Weights of a small transformer language model.
Size: 13 layers, vocabulary 4096.
Architecture: RMSNorm before each block, untied embeddings, local attention windows, an embedding shortcut.
Training: a variant of Adam for these matrices, 10706 steps.
Each number is 500 + 25 x the weight over its row's rms, rounded and kept within 0 to 999. Layers, rows and columns count from 0. Numbers have three digits each. The size before them is the row's rms in percent of the matrix's.

# down: layer 2 MLP down (transposed), 704x256, rms 0.0866, rows 446-462, columns 0-127
# gate: layer 2 MLP gate, 704x256, rms 0.0894, rows 447-462, columns 0-127
# up: layer 2 MLP up, 704x256, rms 0.0892, rows 447-462, columns 0-127
down446 102:478529468465510509474493539489460476504486463459501504480518525471477477487509522502534530551491476450533483488561471502490492480487478540555536504485523476515472495557469521534507495530476471509503547466454485490497512463502511517490474550486492510509494528514504511506516531503528470484529497502480468543489490507496493472446467540505466489528521510492503544475498502436484498522507
gate447 102:523503511523502472481485543483543498513484480483495472529512487469504468483507463518514516520515509505470483496506461521533470541510498515529494463549509530467490469514478489477455479508529528517484494501557488515552449487493531464552477512539489514505466537523498518489515514541501486519544502513500486524503494456527495485513501475486495501467511485504514503451494502477507450520482
up447 099:463493478485508529454517480478467492543518473492518487505490528540492514476471496502482503522486489472520480504465483514477507508521462457460480498470522510507485504528517536447502528525529498514433521470507482463525484502498535457537510479512529518519520493507536514450477505517551513482508514518461500535454503497504493507522509506479446482443518447516473533508503462499495520516501
down447 097:504508468544504509481511497522518523504554523473483481513494480489554513520537448501506493466491529516490490518487476518522491501509516536485555527519519469528501517470560507525505483481497472532491519503508542493536476527474546479545490508493520498529527485524497506527531512509481453475537513496492490525470526499472509502515524520521519489481492517526520527465515536505474490489516
gate448 105:517511488539504550471510488510520490463543495460500498483502527476516534519511514477508537506488507498535471492490538515518515486498526504491503547501495515477483527493501531502473475510534488495480493486484509486530523504453531520488486502470517489448511516488502503460499543510479526518482526470475508547522496543519454509509540509431501506488488470509444498539480519520529520500486
up448 105:497487489477489513543495474500465493502494514484497546526450475477504484510520452510516506513490506514472474559527501509455523483518522486489522517455488507528514447481556515487505514471475484517490519487465530510519472505520510472494495518532480449489510465522527510512491492507506479510420455490469485504492563458501498476449455472524529514491503525503436446457506495523498494545512
down448 101:456515525468466498481475525494470467490533510517511469468481469498498474509485516459484478507478529490501487512535509531463470515522496543497469481476473476464534527486455507494537536514519538526515549525504571533490494488525513526537450481483515472511499488481522523467477507464535507509479509484503516528524531483495475523492512465480493459468448466485457467511499488482478473451524
gate449 093:469526458516555506537478526520512508521515525496531518479471521518531511494516520481492480479505506512497506511496526520510476453498509513447490491476475530522498504501506494496457516511509495506553526473506472488520492467508552515525516491487462509496526452473512529503487530495498485495516480513499498486496531452527532495499479525476495436442504531494484510488453542525468511523475
up449 094:506507500510490512513542484509499529501515504493496483522522464481529489516475499525509510507437484537522511494489533507500477509503457494460512523475479517495506559528450467460455491536486539524498528508502547523521524471507478513494528489478536462528486473517541495488479509476514490466528508466504457530524513467517497518508514498554481485477488482478465500486470526483477519541493
down449 095:533498515502464542489528519446512511491467512513460518558505494500494513538518505518492482553489542525509482487537510516490475520508486506532536500517527510481500495493487472525510524489480556499522468472504480520509488486498476469517522470464524499480499525512529450536535508507507507514494488479556470489529486465539514473486503521481448485497424506496514495469500501520440495527499
gate450 109:516486503531469480510517499539542506500515483452517474472491455489534506505498503503462539521485496524457519525498522522521487510498490511477471474480500504512486486475532550517483462509529516461550501491542503507523504515475573488507471550465526514547481496509504457520494525519505477461507509500486498535498491538461507508559513591484455476466477516509507513473551503521487523459526
up450 103:471462532492495510493521500480494500498421491578503509515517469486531492529489510495524517497477473553532527503523472468477511522537526497496525475489505485500559494473491460452493472547475515527535501567520493456509540522537489500479511508504472530495489486524497512526491468521459510536485502547503484500486491453483473551484459516512483515484523520512497511513503514541488531480503
down450 101:495500503485467460490522525459440507469506538530504504499491490514481450513514485514491487507499499495512523505505468446483527535511503512444542432495493562468521521479522510521488541532554491480477536511473510492481483510489500498465490463463505501511502522508504529490477501527518537485503522496501527508498499450515480501472493475531452433514498511482522494535507508430493508490490
gate451 093:557485489542480476510457526530512532537488504509522485506535522512497531496546505525477469498527525507479471513481523497547486512507517472489503491482503502522514460514492550524518500486492548517494510522523479499480517483459525492503458546499468510538501531522481542494562524471506444504528501512527531542504508509517483533531498485448490532521542475523507464512466482484496486515539
up451 092:516453477488466501484509532526520470504504502517476511493504500491506533490500477469482453496500512457455559485534542518488534495477454489503461464535459522532513518538517512553455505521520463453489532473493479522489526516495471487540498517465536514514510490506453483520485491540472472522531493496533497490483484494495507460470491537510484436452495490493488459477481481480474507465514
down451 092:503479453522519505492506514468492517528513503498531522523499492469528515465506530474524495506527526497487492523472507490485502540545473468531479481490518550514511508526497503490505515511480541465531447504498490499455522456514520501470488449505505463526488473607523547480463498508538501500489498504479568502481498496519492507498509547504528504489550507544499516571534523499504480520513
gate452 092:524496452482468488470472513508525507520522531468479456427500516469510457501511547494537482525512517481493519485520501521539544520474487511520497469541504473455498482478463510531465499528496465519527539506484551539535473495497495491479472537498494489475506547511487489479498560494468497508511543482461523498495507484475467522498481503500496497480465483537475493459526467577537519499472
up452 091:499551514482495532490510518505473518501477520539519498466520488507445499492506483473508461477508508508509517476512521491471499499474500516508496497503498456504495479492512530481488474494522496531477489532512517453493501498470485486472477493450534502518505509514503507475490517478518485499488469467525488498516507456482518529525501540507506557510492455501487540498493511491500505466525
down452 091:554438496558510466511519489515562495501474510520460477501476465525504486476503495455490489468513482487525480493475464516495485503510544453472515487527552439517523524512534465459504469461485499481441493505509514479450525508497477498460522486483469484474463527540513487472525487528502499513547518471527483492501480485514494518502538488515491507525487500498522498507529521541503494538489
gate453 100:537494485508527462504470517484478548463539487499517497505498493493528467506511538476482502515489521491540505483540486531525458448468521529500532419539534533501468536511510460484503509489446488514526495484475488497536442493506536473471518498506458523518492486490535537517537496466484523477487513509481497497532496481496510486484466534453501510456496498474530485490504517501464534507509
up453 102:480506522494480510463545510512517485477447464473482511543507520480460451503495474509484445481516482505506501434525535487499493543476512480494479486539508488474514511472520509498569490478491479518490510527477517512499523517496490499522533464533521550505478517503491493499506450513498444514537468499499502452504480466496498477492511521490484479539520507481490515490490499547494501488489
down453 102:499504503494482509502479512532505469521513508475545497476486523506533525501519478529501462508479512524494459474501487479481531508481501486537513477468479525498477463483513573517486480508543492490493527519536528477476514497518490494493530511503501512485463502447468540533489531534507473501504503475487513570494506524493539500508515483511477478517490503503474517487490465516484478485519
gate454 102:490506509517460544527478542497503524484454539493514477542520493501522473474500531505514509494480532461531546480506504533451489517522519526516473524508489502479475446480544550521497487495527517512496473443497459501491500534506522493493482461511491524468500474515464508505486487474455483490464516503522505503467522469491497483482503525495497490502476481515511533501501481488502500519483
up454 098:523472487465480515510517479505497480482477520469532513493486486481452526511523476542547528484501483484538520484540500478525533494523468507521497513490524536532462508541537472525499508494508489449466492473520539514477506486495460495451475493462541524506464516512528540496541513543491477568488506469424475524502540474521500489474524476473526519497462539490529512512519510509469526467449
down454 099:463491492494476517514472473513472513471497506516493496486495496537500508534545501472508496502501513511512544495471513485488470492510524549504479514480481518547488493515516491554484498515455520509505529511504502474484520475496511478474527499520481548506510487497530509472482526534509493498467473454464486486485546518498515469535444483466461539494532538548523564477507504515523501523502
gate455 100:508558509502499477476504514492529496483508487509506466509482528537504502483551503512451511482486478480554504535459514492533524488504538502505536497512528510479526445515474524496499485471531490473527484458514525526442533526484514455514467501458445533492501530463498485503497468507510517511452493538495484489488461493485464482511477535479451499520528469528518455504504503521483547442514
up455 099:514549506492513505516517487458516533493480453503487473502485501476508484495482461486479496510527525509470496476508502507504481518520513501456508521516494487516530476471483525511515491543557503493477487487507477544504490525499479555550539505480490492493465524483476539489447492504495494475495507470534525479496492566497533499535499491540449511492484467510519487509537500485495525534511
down455 099:508514519483500521520536529498513504510517558535510494527503469516506510529490489493544514524479475501546446514495472523516483583470483472533458485476512475492512543495493510509476486475489541508464456473499500492480474493443475482524508529531493504493478499505510483514478470528526484519510523464522436485484493487519451473471517493517489496484479482491508472461507468506488500490467
gate456 100:470517438503514470499446518516482530464520515521552489495505460519515453495490529510515515453464543503524541486542530559461488459457501533501530506510497460475484564473511477501403506509525452491496492528490461490463485484506517499499488531502525511505530473487460515497495547458479514475501489495504471515499494529515498509474503548512529437494468480523472482511467494448517536533467
up456 100:519523522520480500545478470478496459544480481449481507527465513503531500494486494534492435541559510525521524499512481495537503492476574473510524472470529538513494492481532524515503455444515519487494498532467513523492541464494483483507495482508479542462497505510494525522519513482469490549512532485470503448488488496487495493487490515493518540529487563514516494496520484498459515539497
down456 100:494499504549502486519470500478519501516525495501514485502489496504523526536477526504464515496519472506507486476528465507485469537467499557516509509496503520525457481535560561502536485508487493459488527475479503476478487495499516539478492440494502542509477509509547470510509503495516498477509577476505514476475490474508532458492495524444454490498502554501488481484526496472459510496516
gate457 097:495502512509490532465531538501521494482498492531557509511519456482454526545522518522457469498491508506487520497495512510529488445506479495444516500518495507500528501460513497468501480491551424502519570499531508527464491510497520477517513498491525521506467475487485480515479502530522487487505511520522489531479499552442511501478493506516462523496471491499493504504566493506493505533530
up457 096:510487466491498481456492506516494504517502535524526519429504466450497495504514502503515495469512513504482541512512482507496491485516490516534453462504521497481514535521503501519496435480516507461532508501493503527554512504541550517504495546481540494495507510501467511518513528514534534518513525490477512492473510523520542497463555498520461486514492479495457469496516531522513486507501
down457 098:497515496531514447484461503500504503476530450498492497513434477499503523504498512474529506493505489510460522511520507494487494469482493494516488477531499530486547454494514515493485511462474485468510511476516551528489515486505510533454489518483483476516474490517486526475510537458492486567493467504449526531503539529515526574505494510513528482486479497456542524527518494521534472454475
gate458 098:530476494519513518503517509509499515502513468501587497486480521473472521534473512517481477500472505460463501491474511493498476523447506520488458523515511456482490461493480567543493486542503474450480520507510486474518513493471490520489493559474487498505538457499513521462526500468504550507481492510483504545531533528485495478470532468541486501493497485507498500464478483532485510493527
up458 098:557509513482562505531499535494528487490525498516515489490480485464496491511502496503479451457482511478469516512506502494479509522462475515528516508543526494494556523506487527528499477495490461501519495494491511498482496523511481506500482510465511455458541464497504496464516487487507473456516488532488495521472500448490517532471535492504457515514461485511474479493493486462515527533525
down458 098:466496542500501480503500505463489480503498506464502459493484515465507470487459483503489498496491469466514489515488491494505472480500493504494490495520506521509489464491488523508507509534507499486508534455469514513540499515512531487461500447489494495507505454550501492517502509506480495514531493503507512489565576479502512534522544470465523534471508504494523542512516497531478455499537
gate459 098:518491475506500481484526519494528527524512457519523477471527554474495500551481521541508509492472530493511473505471460444523543517511490479479506536523522510520505527460512487505549522479498537508477512460515477513500497530527471520492453476446480496522547502501505517503505533503490510482491536491478527494466517488501445475487519493494481525478459505520472482525489507500499515498527
up459 099:508503555470558524485480461477461479512487507518519532509527508518507473496487503472483536503531469480474482520484466531477517513518503472450479495486515501451503513468494547515497497513480515498514507524507481531462511523526492496458481503505450485477469473496529483454548452505547500493529531548538494497548518487470517516480465492507482552458499489500488526490516505467527487511516
down459 098:490515485474488497526482531535524504478503482466447485495509531509504542470445496556533476478485529523507532484498531478528482528491493518529494487526517506508494511510500494529474498465513507468467482437530493512506505476529518493551542504440544518477521514536504492522518511513479469518539556466517523494496538490526438534514481467499517485546514537471507500531545514543465498491486
gate460 095:511514472514489494470464523510512472478503521466506462505501517499546490502514499526499445543507496519499474532537493480503483502513514512512502517489497522470456508476497493493523494495509493531509472478505510528555470502512499478506448504443504513448469483487514480444513453500473499504478543518498520473474549493516498477493517454531478492463488521518537533423492498506507549489447
up460 096:481493526512497485491504488555519496487511481523500514479490484508526455445531487477504499499521504503534535485510467516510517516500506465475513488484506489527506532472512519502508556505515553533472494494516511481484475513507488498494479510499541509477455522503528472517558480559542499506490466455502525509512500475475493467496473507464536494536488466483528487499496535534511513494526
down460 097:495517488536497537541489472502482510529507533463512482515487517497540511517497499474491481462515500488520483534478464466477499475517552565492529510517488507536455489479505476497530468501463444426463498489513488522515478488495471511498502527513484531491521487477510486498444513513488525516478559476557495493533510495506459527509510479493454449530532492483481502514467478513505540512512
gate461 101:493479471514501431521470504493527489524492484464506498467521485506476502514496478483487511480495500499515462532477453487489494518470521516497492512520495482450470519514533476512471551514500521502492525512534540472513491538534473545500525485532544527496475525478547486474512491456487481522564499475494470515501500517484542522485472484484500517438500498522474501514515507473497513490533
up461 102:555506526508489505488510482470499524528509500491480466535476531494474545510488438540501523506520508523512496489510510518499526503467445500534504498517486488482518454522500538518480489526478481511446482508480457544498506441513526515510480533506555503499558504533520516496476469499525492434519507494502514496478494486480489545481507499459523547478489476463491521508462495498524473504485
down461 101:478428479554538469526522491490522494499515489558471496450485482497479526514531523483499455509461525554532516508521498542512498502515485511447516507533486445515524514481547503473484545444513489485474468485467529484465508532480527478493526523463504514544502501487505500503535484479497504458467505468473508517468512507468490526501514536519491511470520482505497476488497487495529528465476
gate462 111:552496497481495499481496531509524514508483457532502541524506533521516476465493520532512480537490481509524512478496473491522504544500538480519530459507546531474510470523483502498476526478512514481496506493536482516526550486474520462465466546567470492480542478492522510511522489462515517475471492554499471518481532477530515555471466510478465516501469464513474461463509511439487493495541
up462 106:477480478469481508502468507532490459486507474487491498554489512552495489520504510500529463512490485486490515498479506470506484508488506502518477480485509463504521511470495445524448481476512520526502536530551502485507526499536568456499497535494528508536467490486483537482490501511515468448440477506514453492505511512510541521515502562503454540532474490488519505527532471529548469503522
down462 106:508488495511500529499470503514501449504530477487487484485527511503499537529499510535536475475517508448524531529546486482520461488491506486485493534470528533502486504490497504505509474500472475504542462507524530514542508488497514494494501525504487503553458481495529516482515477501506481496480509524507493533480495432474486536498547472512524504533518497454496482531468494519492471520501